Weights of a small transformer language model.
Size: 11 layers, width 640, 10 heads of 64, 65M parameters.
Each number is 200 + 30 x the weight over the matrix's rms, rounded and kept within 0 to 999. Layers, rows and columns count from 0.

# o: layer 4 attention output (transposed), 640x640, rms 0.523, rows 350-371, columns 160-319
# v: layer 4 attention value, 640x640, rms 0.152, rows 351-371, columns 160-319
o350,213,246,157,231,160,201,237,232,227,166,182,208,183,225,212,215,235,251,217,198,264,203,153,196,229,218,148,151,228,246,197,170,179,207,196,225,189,251,185,246,201,198,161,174,197,190,193,174,161,236,243,185,208,187,166,189,209,185,188,207,206,136,197,211,204,179,187,225,192,253,196,198,198,205,190,209,206,208,243,179,199,215,173,153,180,170,222,180,213,222,195,168,224,212,203,208,215,196,149,186,190,214,174,196,259,149,197,196,226,170,210,176,214,203,221,214,209,226,209,166,207,209,182,227,190,226,187,178,186,205,201,231,244,200,145,145,201,221,190,163,210,249,194,239,227,236,225,156,218,176,217,208,171,167,208,213,218,208,177,200
v351,187,189,201,196,179,212,227,201,187,143,268,204,214,192,121,158,162,249,184,225,171,179,246,211,162,220,163,173,199,216,235,168,237,192,162,213,207,187,170,163,169,219,161,253,209,255,192,191,220,204,196,201,221,222,240,227,245,211,159,159,170,195,219,219,194,222,228,194,244,199,201,138,165,219,193,187,153,278,201,199,214,195,202,181,193,250,196,206,162,108,182,222,180,188,208,181,168,151,194,219,170,227,202,230,179,129,183,214,231,198,170,173,203,208,275,224,193,208,183,244,203,231,220,218,167,182,218,166,214,238,256,221,191,188,247,202,144,207,206,164,195,208,146,231,251,164,224,150,175,220,209,182,193,160,203,228,218,237,231,198
o351,200,200,193,204,172,230,227,187,199,218,159,183,203,234,240,191,231,204,238,239,241,148,164,191,243,193,192,175,226,183,198,188,228,196,243,152,259,196,179,179,190,163,228,152,171,208,200,158,198,171,139,200,190,202,245,204,209,179,220,216,219,228,202,201,215,169,223,180,211,197,213,231,217,196,162,192,153,154,187,213,177,223,188,253,223,165,210,177,243,211,198,205,208,216,176,255,177,200,138,196,213,166,182,246,227,257,204,189,163,213,240,192,156,160,176,229,173,181,215,240,193,193,190,202,267,230,237,232,200,205,185,283,148,226,230,239,224,188,261,240,253,244,173,166,142,213,151,217,136,204,234,200,249,219,156,180,194,203,205,179
v352,145,182,208,196,175,222,217,170,209,175,181,231,199,230,212,153,185,205,213,253,173,220,209,182,167,159,192,174,199,231,198,216,155,291,201,167,208,201,254,238,232,191,210,194,233,195,175,233,154,230,240,179,161,182,201,195,248,213,187,201,260,184,194,215,202,160,226,212,143,192,183,180,191,217,169,168,219,201,228,202,197,199,178,197,213,250,199,203,204,192,217,191,174,194,225,250,209,207,185,163,144,143,232,232,220,200,210,232,174,182,242,256,177,207,155,205,230,189,177,212,233,200,180,212,196,146,187,237,222,220,150,172,188,170,258,224,198,149,204,151,200,178,246,226,180,189,177,209,249,217,138,226,225,176,183,146,198,187,208,262
o352,174,181,234,172,257,177,218,169,211,221,180,169,212,212,243,214,193,179,201,222,212,240,166,225,231,217,181,224,269,227,218,210,195,174,196,192,243,195,208,175,196,192,236,179,204,270,196,192,122,240,239,219,237,127,198,175,180,232,173,234,156,205,214,229,193,192,206,255,224,192,218,190,216,202,222,207,167,177,215,208,246,165,213,219,228,174,167,199,190,213,231,190,240,196,216,172,185,221,254,158,202,264,233,151,204,196,180,227,184,165,189,226,196,190,188,229,215,225,228,254,208,213,195,221,222,206,166,199,152,157,211,209,209,206,216,227,187,221,204,232,191,220,172,242,203,211,220,213,176,216,221,207,227,232,134,195,230,146,174,174
v353,150,208,202,221,179,163,202,150,240,210,218,204,182,196,175,206,225,173,195,204,218,173,217,218,226,187,220,259,190,229,235,243,175,175,185,170,218,171,193,252,184,177,217,185,183,261,223,194,214,150,165,169,172,156,188,181,130,254,206,166,244,185,223,197,221,243,186,212,191,190,207,180,198,226,192,226,244,187,231,179,178,243,198,215,172,233,185,150,190,168,215,236,199,194,227,192,186,218,207,209,168,188,209,185,167,238,173,228,193,173,236,219,249,197,239,162,234,171,149,219,242,165,235,191,193,176,215,220,195,218,236,206,182,191,162,246,221,239,191,184,157,227,221,216,212,199,192,255,211,206,215,194,167,177,236,223,170,190,193,219
o353,159,197,234,181,240,181,204,221,186,240,133,195,193,234,212,229,192,189,173,245,162,210,203,188,178,234,208,230,174,197,217,171,191,174,187,237,244,219,208,196,194,154,254,205,151,277,202,167,229,216,253,220,169,221,205,189,202,184,208,209,172,226,225,243,206,204,203,222,204,230,231,252,163,205,167,175,201,198,222,220,169,204,211,204,246,191,163,219,180,174,168,186,184,167,161,231,180,175,211,147,215,206,168,233,199,185,213,204,157,177,180,193,197,201,192,248,196,217,174,217,198,192,189,224,176,202,191,222,190,206,207,162,200,215,221,200,179,193,220,238,222,189,185,205,178,178,200,182,201,166,183,187,175,229,193,243,176,215,230,202
v354,201,159,223,180,165,193,241,213,226,172,153,203,181,259,196,200,178,187,190,186,205,185,149,220,222,214,216,200,163,190,216,216,239,226,232,254,213,228,202,214,236,166,169,220,249,184,230,177,213,148,184,206,175,209,227,168,189,199,200,212,171,206,216,179,194,266,253,214,195,199,188,171,262,194,222,173,166,248,187,197,187,178,201,157,205,220,205,193,272,181,197,197,205,201,186,204,187,211,198,156,196,219,182,190,236,172,264,194,184,165,169,233,204,212,183,210,191,142,198,176,200,247,214,193,237,180,196,181,202,168,193,233,168,197,146,182,157,163,179,228,202,219,186,159,201,234,228,126,170,250,228,208,248,212,224,159,184,240,207,221
o354,231,183,220,249,176,199,230,192,185,198,203,206,170,199,215,161,176,181,187,210,256,173,174,168,215,185,231,138,208,198,226,205,167,161,216,209,235,239,157,203,224,177,259,225,157,208,183,178,226,179,178,225,226,153,207,205,206,182,221,158,160,204,234,128,180,182,187,150,206,177,221,189,189,200,178,199,195,239,167,259,210,145,235,186,217,187,182,204,203,213,190,148,172,208,232,193,251,203,204,222,160,177,243,159,178,243,189,215,213,244,263,234,191,217,232,197,221,257,196,179,203,208,214,170,206,196,211,224,160,226,201,140,193,169,229,201,256,239,219,198,208,192,240,182,248,167,177,200,182,193,212,191,169,227,145,245,202,159,141,241
v355,200,181,250,236,232,239,196,172,202,192,224,236,168,185,226,178,205,191,204,179,231,197,221,174,186,149,206,206,268,245,206,210,230,227,183,189,216,252,201,185,217,181,222,202,194,177,201,146,185,177,201,205,201,207,234,239,142,188,160,267,235,182,192,149,176,205,231,158,183,167,215,205,216,198,232,208,184,173,184,226,199,198,208,172,208,200,189,196,196,245,225,198,204,170,261,165,210,183,178,185,180,150,175,191,231,208,217,250,201,239,249,201,205,191,152,209,157,186,135,170,293,204,201,245,184,190,193,179,184,183,209,237,200,216,185,260,177,198,209,244,199,203,188,219,223,246,183,245,239,175,158,221,223,233,208,175,170,195,230,244
o355,214,192,183,204,211,173,185,233,253,184,246,177,219,264,165,232,157,227,210,146,213,176,166,192,181,248,226,191,218,186,189,189,153,190,177,240,237,211,200,267,195,174,130,179,214,179,196,190,227,220,206,149,184,234,139,208,243,200,234,218,198,218,139,223,215,219,182,253,204,204,170,178,222,163,213,235,244,213,198,166,188,181,236,155,216,184,198,190,145,179,230,217,227,193,177,259,220,230,243,184,161,198,159,201,198,168,228,184,226,191,178,181,178,197,253,169,269,175,229,234,195,152,185,198,192,172,237,190,233,147,192,232,208,195,163,236,223,236,158,165,181,199,227,186,227,245,194,216,196,234,203,198,187,148,188,271,216,212,167,175
v356,198,241,207,134,199,195,255,195,190,181,202,170,232,187,183,181,213,214,210,214,164,191,196,199,244,244,178,187,207,202,194,210,220,197,238,246,234,218,235,202,197,174,207,198,238,205,186,141,162,231,206,195,183,193,168,218,217,253,206,211,199,198,182,216,155,210,174,248,156,242,215,241,204,167,194,160,168,209,172,197,182,206,214,192,197,218,227,214,179,276,157,153,234,140,176,218,174,216,216,207,168,218,200,241,234,208,247,161,199,202,164,206,216,166,188,165,186,153,173,168,225,244,216,228,176,146,209,144,212,211,278,244,236,221,223,181,183,236,219,163,170,216,226,188,231,190,176,169,200,233,199,248,208,114,187,190,197,181,173,169
o356,185,187,193,199,267,214,194,185,186,217,268,164,218,203,217,163,202,144,234,210,212,161,200,168,198,229,156,199,161,194,235,211,178,218,201,205,219,184,220,187,214,234,223,206,226,239,202,197,194,225,188,225,207,246,157,194,178,199,218,173,191,287,183,246,223,201,213,185,181,180,229,173,193,216,188,173,251,212,217,260,228,193,223,218,208,144,198,202,187,163,174,180,177,200,162,257,161,223,211,197,222,250,220,197,209,194,193,223,184,215,211,202,222,225,219,135,212,208,188,220,227,217,202,208,189,201,221,168,217,183,202,160,232,199,178,203,211,255,209,228,212,199,217,181,159,197,183,197,194,197,186,177,255,211,244,215,204,238,190,252
v357,253,164,190,180,211,198,171,197,196,232,186,214,175,195,212,219,233,257,173,195,200,178,155,219,208,204,244,179,171,228,206,191,229,207,194,232,198,199,219,161,204,225,217,181,197,227,261,205,196,231,194,233,170,177,180,224,187,231,244,241,194,225,240,192,236,184,250,225,224,223,163,174,191,200,256,194,185,209,229,173,155,264,250,190,180,209,186,166,205,227,187,142,186,261,146,200,217,131,232,208,183,214,198,214,269,190,158,201,167,190,206,196,180,184,168,150,174,216,250,237,197,187,213,221,236,178,156,188,235,230,148,126,237,175,173,205,246,224,248,272,199,286,238,189,207,222,214,205,170,146,182,198,178,212,164,219,191,192,190,215
o357,179,202,211,175,210,226,178,181,144,191,211,225,174,203,226,225,216,166,212,230,147,252,220,166,208,257,166,198,142,153,170,204,183,178,185,157,202,198,222,216,263,203,193,195,220,176,214,131,171,202,160,200,185,220,190,220,221,245,206,199,187,229,256,239,233,210,196,199,217,174,209,221,206,181,198,204,237,217,197,195,178,180,185,178,159,216,224,158,257,157,220,215,238,204,241,121,181,163,227,149,205,190,177,270,158,189,155,164,214,228,204,223,171,168,185,196,209,198,166,201,244,211,160,180,129,187,143,215,143,184,178,201,246,192,204,199,192,179,159,226,198,197,197,156,200,202,174,266,179,203,155,187,184,226,267,188,211,205,201,212
v358,246,173,217,190,162,179,209,224,162,198,223,179,260,221,220,193,239,192,254,215,214,199,214,232,158,192,229,212,143,150,207,209,219,242,162,239,178,168,206,213,218,259,200,235,236,229,207,236,157,183,218,212,201,273,189,242,190,170,172,177,198,214,211,190,221,215,232,187,210,159,202,190,195,203,151,164,211,215,210,179,232,138,228,210,202,209,175,245,173,180,226,182,220,231,239,163,196,203,123,207,251,231,234,205,173,205,200,201,229,244,214,180,223,199,191,229,259,213,212,241,212,155,236,204,202,163,182,193,206,216,211,176,165,225,201,184,169,178,192,186,226,199,193,184,185,180,226,260,177,165,238,142,219,227,176,189,222,173,191,203
o358,199,209,194,235,202,230,207,190,208,170,176,161,153,190,223,223,240,239,185,224,196,198,226,243,196,170,146,108,175,178,189,185,203,173,196,220,208,200,207,223,191,161,204,223,164,179,176,200,203,192,212,217,209,119,219,214,253,243,198,182,217,153,209,165,206,187,187,213,154,200,185,181,145,200,243,197,158,201,239,257,226,186,230,196,178,191,227,245,235,166,220,207,177,152,191,246,218,225,168,216,220,192,197,199,202,203,208,261,177,203,184,202,208,166,278,214,183,165,209,205,216,221,206,185,146,224,209,227,211,184,186,206,213,200,212,196,201,171,176,211,175,235,188,232,215,214,201,190,207,219,194,243,235,212,224,267,247,203,208,192
v359,179,230,236,231,182,194,220,213,149,193,160,195,251,194,169,176,205,266,179,176,209,218,158,198,160,158,192,183,222,210,247,192,171,146,193,211,175,204,186,276,283,147,204,201,137,162,219,195,211,174,212,251,262,189,212,133,159,168,168,246,194,191,182,175,240,213,195,197,188,200,223,196,201,221,167,206,209,203,232,194,170,192,190,204,211,182,193,172,232,185,219,209,229,194,223,218,237,246,208,209,238,226,203,188,167,161,189,201,231,226,214,179,230,202,237,210,186,209,166,198,207,189,205,190,208,246,205,217,141,221,230,219,181,227,241,228,186,180,142,219,208,188,207,256,180,199,198,187,157,194,209,174,171,153,229,179,204,197,202,187
o359,205,178,228,238,201,243,191,193,190,179,239,194,155,146,192,213,191,186,200,172,218,173,233,156,189,213,255,187,211,204,211,164,219,193,193,216,180,256,229,184,226,195,227,151,210,186,223,157,241,181,157,196,204,207,205,217,220,164,178,208,164,213,196,189,218,226,198,172,185,223,197,151,173,245,219,157,184,204,216,206,203,206,164,235,203,236,219,249,194,234,228,219,186,202,229,191,191,199,231,221,206,184,228,169,185,195,231,215,192,133,195,204,224,198,265,208,237,206,233,179,177,169,163,204,205,196,217,164,207,240,151,153,227,188,212,139,182,192,245,152,218,210,176,179,180,216,228,176,245,214,186,262,178,210,172,211,242,232,174,205
v360,199,189,196,237,204,217,202,219,233,228,241,240,184,213,205,175,161,265,212,259,226,181,246,217,211,229,234,184,221,204,174,218,212,192,212,212,197,192,189,168,224,130,198,193,174,214,196,216,210,191,234,224,213,220,178,232,201,221,162,203,217,149,250,232,187,222,196,169,217,183,192,181,211,230,206,188,190,163,213,184,205,180,170,257,181,180,192,193,234,170,217,188,157,182,172,224,236,200,232,189,201,192,196,187,199,214,205,167,217,202,193,193,187,142,221,248,171,218,181,172,248,179,217,192,154,209,220,219,191,207,226,214,244,187,192,216,208,212,184,217,201,154,170,214,151,227,211,198,187,234,196,185,209,233,245,248,213,197,208,190
o360,189,228,199,203,200,220,180,159,195,192,218,180,171,221,209,228,177,181,194,202,163,162,194,194,186,142,211,136,213,243,224,199,208,171,149,208,207,225,153,257,215,219,205,171,190,205,154,146,196,228,247,217,191,238,248,219,235,218,208,210,197,240,259,173,169,211,201,210,179,222,185,227,201,219,230,189,193,218,202,142,230,227,213,269,182,209,190,216,193,224,167,161,202,242,210,224,222,191,220,177,193,208,185,204,200,235,185,186,182,161,193,217,217,187,190,162,218,233,187,231,180,196,145,192,202,161,204,195,234,260,175,223,227,203,170,181,253,192,226,210,204,254,181,247,169,213,212,186,144,181,200,204,173,220,139,215,176,219,224,204
v361,197,198,262,235,230,211,181,154,183,193,204,245,232,204,185,157,203,202,140,206,199,163,224,184,206,212,157,159,168,224,217,137,225,183,212,215,184,227,236,222,224,218,207,183,221,219,227,240,186,210,212,187,184,194,198,193,182,230,205,216,193,194,234,183,202,251,129,266,217,235,198,203,265,201,202,201,187,144,227,207,210,209,162,188,135,204,238,187,177,206,222,188,212,174,273,189,211,178,247,290,201,210,158,189,220,202,193,150,235,240,192,249,197,203,199,194,237,166,167,198,210,152,199,255,203,236,200,215,187,179,231,202,173,167,283,205,198,244,192,223,209,201,164,234,257,171,178,163,260,190,245,174,184,191,220,189,151,197,193,229
o361,190,209,190,185,210,198,183,208,195,227,188,168,197,205,225,187,154,196,204,236,215,218,119,165,164,246,216,266,241,202,200,221,196,214,204,262,193,201,179,194,126,180,156,191,149,219,190,162,202,185,219,189,198,182,204,145,224,191,186,228,213,195,218,216,193,169,167,206,207,236,204,180,171,192,203,177,229,197,152,267,226,217,282,240,186,227,194,188,199,215,209,199,211,191,190,205,217,211,217,198,148,212,213,245,249,156,197,159,184,149,216,217,179,183,228,202,177,255,192,196,192,170,253,113,227,209,146,208,172,179,190,222,223,223,180,200,192,202,222,179,244,195,164,162,214,160,204,154,191,200,188,164,197,185,191,208,198,244,216,187
v362,220,229,169,259,215,176,199,183,211,231,170,191,170,206,232,163,206,214,219,180,218,155,212,180,231,194,199,197,177,225,245,166,173,188,160,154,186,192,233,165,157,257,203,268,200,161,135,206,147,174,214,241,243,254,274,217,168,208,213,189,183,150,221,244,197,189,185,191,209,261,188,253,175,204,194,225,256,211,179,204,171,220,213,167,226,229,173,245,169,255,176,212,212,234,180,214,150,188,184,203,145,247,206,196,227,202,174,196,199,186,217,236,186,254,219,198,194,161,156,204,148,230,249,255,150,143,197,189,205,140,214,260,218,221,205,201,192,195,199,159,211,202,172,161,235,193,168,191,241,140,181,223,197,187,187,190,192,193,145,219
o362,207,203,189,184,126,204,226,209,205,211,155,199,205,199,230,192,207,222,211,194,207,248,209,206,211,167,200,259,203,184,158,218,195,193,215,220,187,192,217,183,190,172,197,204,199,258,226,200,213,221,151,207,217,119,165,190,167,189,142,244,227,153,167,194,248,180,195,235,173,123,156,196,211,250,171,232,196,142,179,237,170,216,189,235,150,233,186,157,238,140,192,173,225,183,224,233,217,213,179,203,185,206,177,233,126,203,191,175,219,120,237,157,205,163,148,156,213,240,205,225,183,196,225,189,267,190,174,215,236,136,177,191,207,219,171,170,228,158,211,178,241,179,181,199,241,194,184,209,161,221,233,184,197,195,198,155,166,228,168,246
v363,218,185,186,190,156,194,187,220,177,185,213,162,152,209,199,241,159,168,238,189,244,166,203,192,227,178,247,257,174,195,178,225,194,198,192,228,225,176,229,191,200,208,209,224,234,219,214,193,205,206,221,197,219,232,230,236,184,168,219,162,204,182,222,259,200,174,251,214,209,197,144,178,200,187,198,231,188,217,212,182,205,196,218,188,203,225,178,177,178,209,192,219,113,249,191,201,194,182,198,188,171,156,198,196,211,213,263,151,180,194,150,212,193,162,184,200,229,202,177,157,160,166,201,167,166,207,170,186,197,194,198,193,188,205,205,189,153,173,206,224,194,226,176,218,196,198,188,216,225,261,233,185,178,168,231,218,169,206,217,159
o363,244,222,213,181,166,201,159,198,204,256,197,194,240,186,219,190,205,229,185,240,181,186,185,217,134,192,177,175,223,201,214,181,240,171,234,240,175,223,195,223,240,211,255,180,156,175,156,218,222,207,215,239,179,234,177,220,172,210,193,222,165,133,208,179,221,187,228,210,164,207,238,216,217,234,227,202,197,221,223,234,177,198,207,238,209,198,143,215,208,230,152,210,222,168,204,193,200,180,157,221,180,216,208,192,252,207,148,219,162,231,190,197,159,202,213,185,187,234,178,232,191,216,249,187,220,195,210,219,232,228,174,195,184,216,231,182,222,216,165,177,222,218,208,188,191,164,176,181,211,146,164,185,215,223,258,238,218,180,224,210
v364,219,188,209,193,202,199,186,206,175,238,237,153,199,166,225,193,177,164,201,178,237,212,225,203,195,192,150,202,191,128,202,210,244,208,199,182,204,207,182,163,214,191,154,202,265,235,219,177,200,148,199,201,179,176,180,198,192,219,204,240,167,228,121,140,217,237,173,217,200,158,176,240,235,218,184,188,176,205,204,178,221,265,219,160,196,219,223,231,199,206,202,119,182,198,220,197,180,212,172,260,208,204,159,258,195,253,175,222,206,182,139,242,183,191,162,219,194,207,218,214,185,197,198,171,165,181,182,157,167,159,207,255,183,196,207,145,205,216,243,242,216,200,231,193,211,189,188,188,211,215,218,186,273,222,194,238,187,185,190,219
o364,212,149,212,204,190,201,183,214,183,167,240,249,205,228,184,187,193,192,166,225,170,198,191,196,186,196,234,200,193,190,255,214,179,162,211,160,237,228,216,184,159,213,217,178,214,165,180,184,214,232,251,174,194,184,212,240,217,207,223,185,209,171,182,221,217,229,210,162,233,187,202,191,214,186,168,198,223,223,181,229,173,208,182,200,207,177,240,215,163,200,231,140,200,190,227,171,186,208,221,237,177,200,195,172,195,135,219,160,209,175,217,182,160,194,209,225,213,181,205,201,202,193,181,227,206,206,189,218,204,214,170,189,205,207,246,243,214,196,214,182,225,195,220,215,251,191,242,183,201,205,248,196,165,219,236,212,209,247,156,174
v365,168,174,231,184,154,174,197,219,186,197,139,176,202,227,190,151,215,219,167,227,200,230,217,194,191,192,136,223,190,235,196,297,218,197,122,201,184,212,205,179,175,165,137,196,205,142,161,186,235,174,189,192,185,179,221,220,204,209,198,192,192,193,266,197,199,218,157,207,199,209,248,236,180,193,204,171,146,209,163,156,206,251,179,204,192,210,140,164,177,181,182,198,199,191,227,181,218,179,226,193,196,203,193,176,230,206,189,168,241,210,160,190,186,186,238,235,185,206,136,218,232,229,184,172,188,243,184,212,206,201,170,173,216,157,177,198,154,227,250,185,219,178,187,202,178,209,172,166,212,173,226,157,260,206,175,179,199,177,159,161
o365,246,213,225,219,171,198,198,185,221,152,167,207,213,204,223,171,164,241,238,184,170,185,164,223,217,186,225,214,142,177,256,197,159,209,213,210,246,214,214,224,161,192,253,172,172,208,202,205,218,247,255,199,193,160,226,242,233,215,214,225,218,175,169,226,158,213,217,175,198,204,164,186,220,185,214,170,217,167,182,242,208,193,177,192,220,169,229,176,218,203,202,189,184,213,237,200,189,187,206,168,195,216,235,262,236,152,217,229,239,154,248,222,156,179,225,205,207,185,229,274,228,193,205,174,187,242,227,227,193,199,167,181,204,244,184,194,214,151,177,195,209,191,169,219,152,192,205,215,162,194,213,162,213,241,196,254,237,203,204,224
v366,196,168,235,157,228,263,153,193,214,219,188,207,195,187,177,183,200,225,154,206,202,220,187,203,166,146,224,264,169,215,196,205,161,178,209,197,210,190,211,226,210,242,254,231,203,194,201,170,171,170,157,224,217,212,176,174,194,184,184,151,190,228,236,195,229,193,268,226,199,169,128,195,180,177,254,188,238,185,214,160,192,214,172,188,189,226,225,236,277,198,169,292,165,121,201,122,213,224,258,272,210,240,175,204,225,235,210,228,213,230,203,227,203,177,205,201,123,219,207,176,215,181,182,166,218,174,173,219,212,233,233,196,179,232,173,200,197,185,150,226,237,208,239,231,249,221,177,162,192,172,142,240,227,223,196,178,243,169,210,196
o366,216,251,211,228,207,213,224,210,193,189,185,179,193,201,165,183,158,205,233,178,207,197,220,220,166,175,169,214,213,158,154,204,241,166,238,213,234,260,234,140,197,181,168,226,214,153,215,194,194,267,197,197,205,178,176,225,196,170,196,261,220,174,185,211,203,225,161,171,228,246,231,243,215,246,153,182,234,178,170,202,186,212,232,240,191,185,168,218,188,198,220,182,238,159,270,209,176,188,179,219,175,163,223,191,219,223,191,203,190,196,178,208,194,183,126,182,212,200,231,193,202,231,205,217,128,248,160,139,155,172,195,203,170,169,226,219,157,191,234,206,223,186,197,175,224,212,224,193,216,216,216,190,199,200,218,255,166,199,201,206
v367,212,191,166,134,162,165,271,179,184,233,207,203,189,144,199,214,273,170,201,192,232,221,215,220,197,196,178,171,205,206,191,233,208,139,191,162,225,187,190,190,170,229,246,223,204,237,222,243,191,209,193,129,184,187,212,237,198,217,195,186,218,219,194,163,250,201,236,174,212,192,195,137,156,206,149,215,271,183,198,151,209,213,214,212,205,206,228,154,178,197,201,178,249,176,129,166,181,239,185,168,196,194,181,208,187,183,172,188,212,191,171,204,159,217,163,202,196,255,231,141,199,240,190,225,164,183,243,139,212,235,195,257,262,211,156,222,196,228,205,214,209,273,207,193,217,201,191,243,166,220,189,273,235,170,236,190,205,163,221,182
o367,165,143,194,172,202,246,187,207,155,194,223,153,242,216,210,260,196,170,174,183,204,176,188,199,171,179,171,175,204,193,190,226,210,239,214,174,213,179,180,135,184,142,168,178,182,215,191,193,161,231,217,215,240,198,204,205,240,194,238,229,158,202,174,166,213,179,216,203,216,193,256,232,241,169,225,152,144,225,208,255,179,204,174,203,112,207,244,211,179,170,205,176,216,195,232,256,198,147,210,244,215,215,223,188,183,154,178,208,179,229,139,178,239,251,185,224,197,166,152,216,200,175,181,199,189,182,187,193,230,164,209,192,181,177,259,208,183,180,231,194,183,178,238,207,174,253,179,181,265,216,229,185,169,265,216,235,168,251,241,200
v368,193,198,234,228,230,232,156,161,187,205,221,180,234,223,182,203,222,144,161,202,237,176,229,191,169,195,208,212,213,195,201,152,159,228,208,227,203,180,168,231,246,190,230,210,204,185,159,196,212,185,160,179,234,235,212,193,216,235,243,215,175,158,205,211,193,198,218,129,199,207,152,202,201,249,156,194,169,158,193,245,187,237,218,168,189,202,187,178,264,177,218,219,196,224,194,220,184,235,236,219,225,223,210,224,174,180,165,217,207,201,231,226,145,197,186,191,208,193,175,156,157,254,179,197,182,218,246,191,207,262,173,145,220,236,200,194,229,189,178,187,247,226,173,213,193,202,213,194,215,222,241,192,199,193,213,222,197,192,238,195
o368,203,202,188,178,213,246,195,254,189,216,218,191,220,226,187,202,206,180,217,210,176,219,251,165,210,205,178,178,211,190,210,236,185,203,213,187,150,127,182,172,210,206,147,173,253,225,258,225,212,149,177,217,164,158,210,179,222,201,186,185,221,209,194,173,204,215,165,195,234,167,179,227,230,167,178,174,223,137,234,206,172,219,200,169,202,197,203,202,164,187,172,176,222,175,189,186,197,188,136,198,183,236,215,123,173,185,184,149,183,193,217,182,241,173,195,216,222,226,194,199,198,183,183,225,199,224,145,194,224,243,229,183,227,202,176,226,164,209,270,190,187,237,232,168,160,220,173,217,126,173,163,176,205,172,200,193,218,222,150,234
v369,145,219,153,194,192,174,226,188,158,240,208,223,179,168,200,185,179,205,166,177,233,219,169,203,135,200,162,215,173,191,207,228,189,129,161,220,186,194,204,239,217,220,205,170,244,189,220,171,161,127,163,157,171,200,234,223,232,211,203,205,186,167,170,233,237,175,206,216,166,171,174,248,189,171,298,234,188,180,172,170,173,181,168,192,182,229,202,209,206,218,200,220,147,229,216,199,167,156,173,176,215,212,195,250,162,200,207,235,189,182,230,205,192,228,219,211,203,228,183,164,197,213,214,167,190,181,192,188,203,186,241,262,215,194,156,205,233,195,223,179,232,222,225,237,168,193,203,235,193,199,213,176,220,167,183,205,209,260,221,195
o369,222,163,151,208,218,208,194,233,172,214,167,176,191,231,173,205,183,181,215,196,212,200,217,257,196,223,214,140,239,185,186,159,147,210,220,204,204,186,233,154,234,208,186,202,195,138,207,190,245,204,218,216,209,163,160,237,182,184,265,194,224,191,227,150,184,192,230,178,245,216,118,203,152,163,184,211,169,236,213,200,224,206,195,225,236,217,167,245,213,269,220,200,214,186,173,203,197,165,186,167,185,167,231,194,176,181,191,217,273,217,188,176,202,223,182,229,245,200,211,211,173,237,183,213,207,193,222,267,176,236,199,205,178,193,219,249,169,243,176,160,196,237,194,186,233,195,203,139,183,219,221,186,216,191,223,187,176,197,200,185
v370,218,154,217,133,220,197,194,193,190,202,206,196,252,253,189,228,211,175,225,226,192,244,229,234,233,172,144,157,144,172,220,247,189,196,174,183,172,229,228,208,210,211,197,145,193,203,210,222,218,183,182,183,187,240,219,226,121,161,241,229,216,216,165,187,193,225,179,194,195,215,211,187,191,215,172,174,161,188,212,183,219,212,235,171,157,197,234,189,237,188,167,188,211,198,248,233,239,191,188,211,212,175,154,194,221,174,215,246,200,193,202,198,183,225,187,257,195,174,181,218,211,203,214,209,214,205,208,201,230,196,183,159,211,252,195,121,172,186,213,197,208,207,205,149,216,167,170,191,209,247,195,209,231,189,224,186,192,223,222,194
o370,218,224,207,270,233,201,135,165,220,215,202,210,179,197,205,198,185,227,189,207,243,178,181,158,164,187,199,151,187,214,168,179,162,217,211,208,189,189,157,243,208,192,204,221,210,155,209,202,164,214,215,185,152,181,214,185,201,232,214,179,251,150,222,172,219,195,207,160,215,135,183,167,211,202,186,216,204,215,215,195,202,213,199,231,253,179,195,221,186,204,225,186,217,224,219,221,214,211,190,194,195,189,179,216,204,241,192,126,149,199,216,218,224,184,216,204,193,180,191,181,187,221,174,226,191,176,218,216,168,253,189,177,249,221,212,197,222,215,199,170,183,236,236,224,166,179,178,197,165,196,216,153,215,170,248,172,237,185,225,215
v371,193,201,148,201,204,191,172,179,220,213,202,183,193,225,176,139,172,126,163,183,203,151,169,182,258,205,219,178,228,204,214,249,188,187,216,313,245,193,195,166,186,176,202,209,197,232,240,200,196,182,216,208,179,244,189,192,191,280,221,215,153,237,210,256,213,210,223,177,250,196,186,180,229,184,208,177,209,221,221,144,147,196,263,177,282,192,157,212,225,220,253,219,207,194,216,225,221,188,138,182,180,179,221,189,201,223,218,188,209,203,212,224,213,217,224,198,225,170,211,183,170,228,177,218,200,166,158,192,225,242,186,178,230,187,219,174,165,183,197,265,206,206,174,221,264,201,194,187,213,190,186,200,191,187,198,251,199,187,198,153
o371,200,161,230,151,171,172,208,204,265,229,216,123,202,204,217,241,215,174,242,177,198,148,208,222,208,192,203,174,169,230,225,208,150,173,193,213,178,189,166,253,195,216,147,210,263,212,157,194,221,237,179,202,237,190,208,180,238,140,141,202,231,173,224,166,233,206,202,200,195,160,162,216,187,193,189,178,226,241,239,224,182,205,233,202,204,172,227,219,191,185,155,156,234,193,273,182,215,242,217,228,174,262,178,232,212,150,216,213,223,250,199,193,218,203,222,193,197,167,181,203,203,178,229,187,232,155,180,219,190,230,164,220,221,209,241,192,253,218,157,202,191,190,213,152,185,243,169,183,210,199,199,177,222,170,201,185,208,204,203,193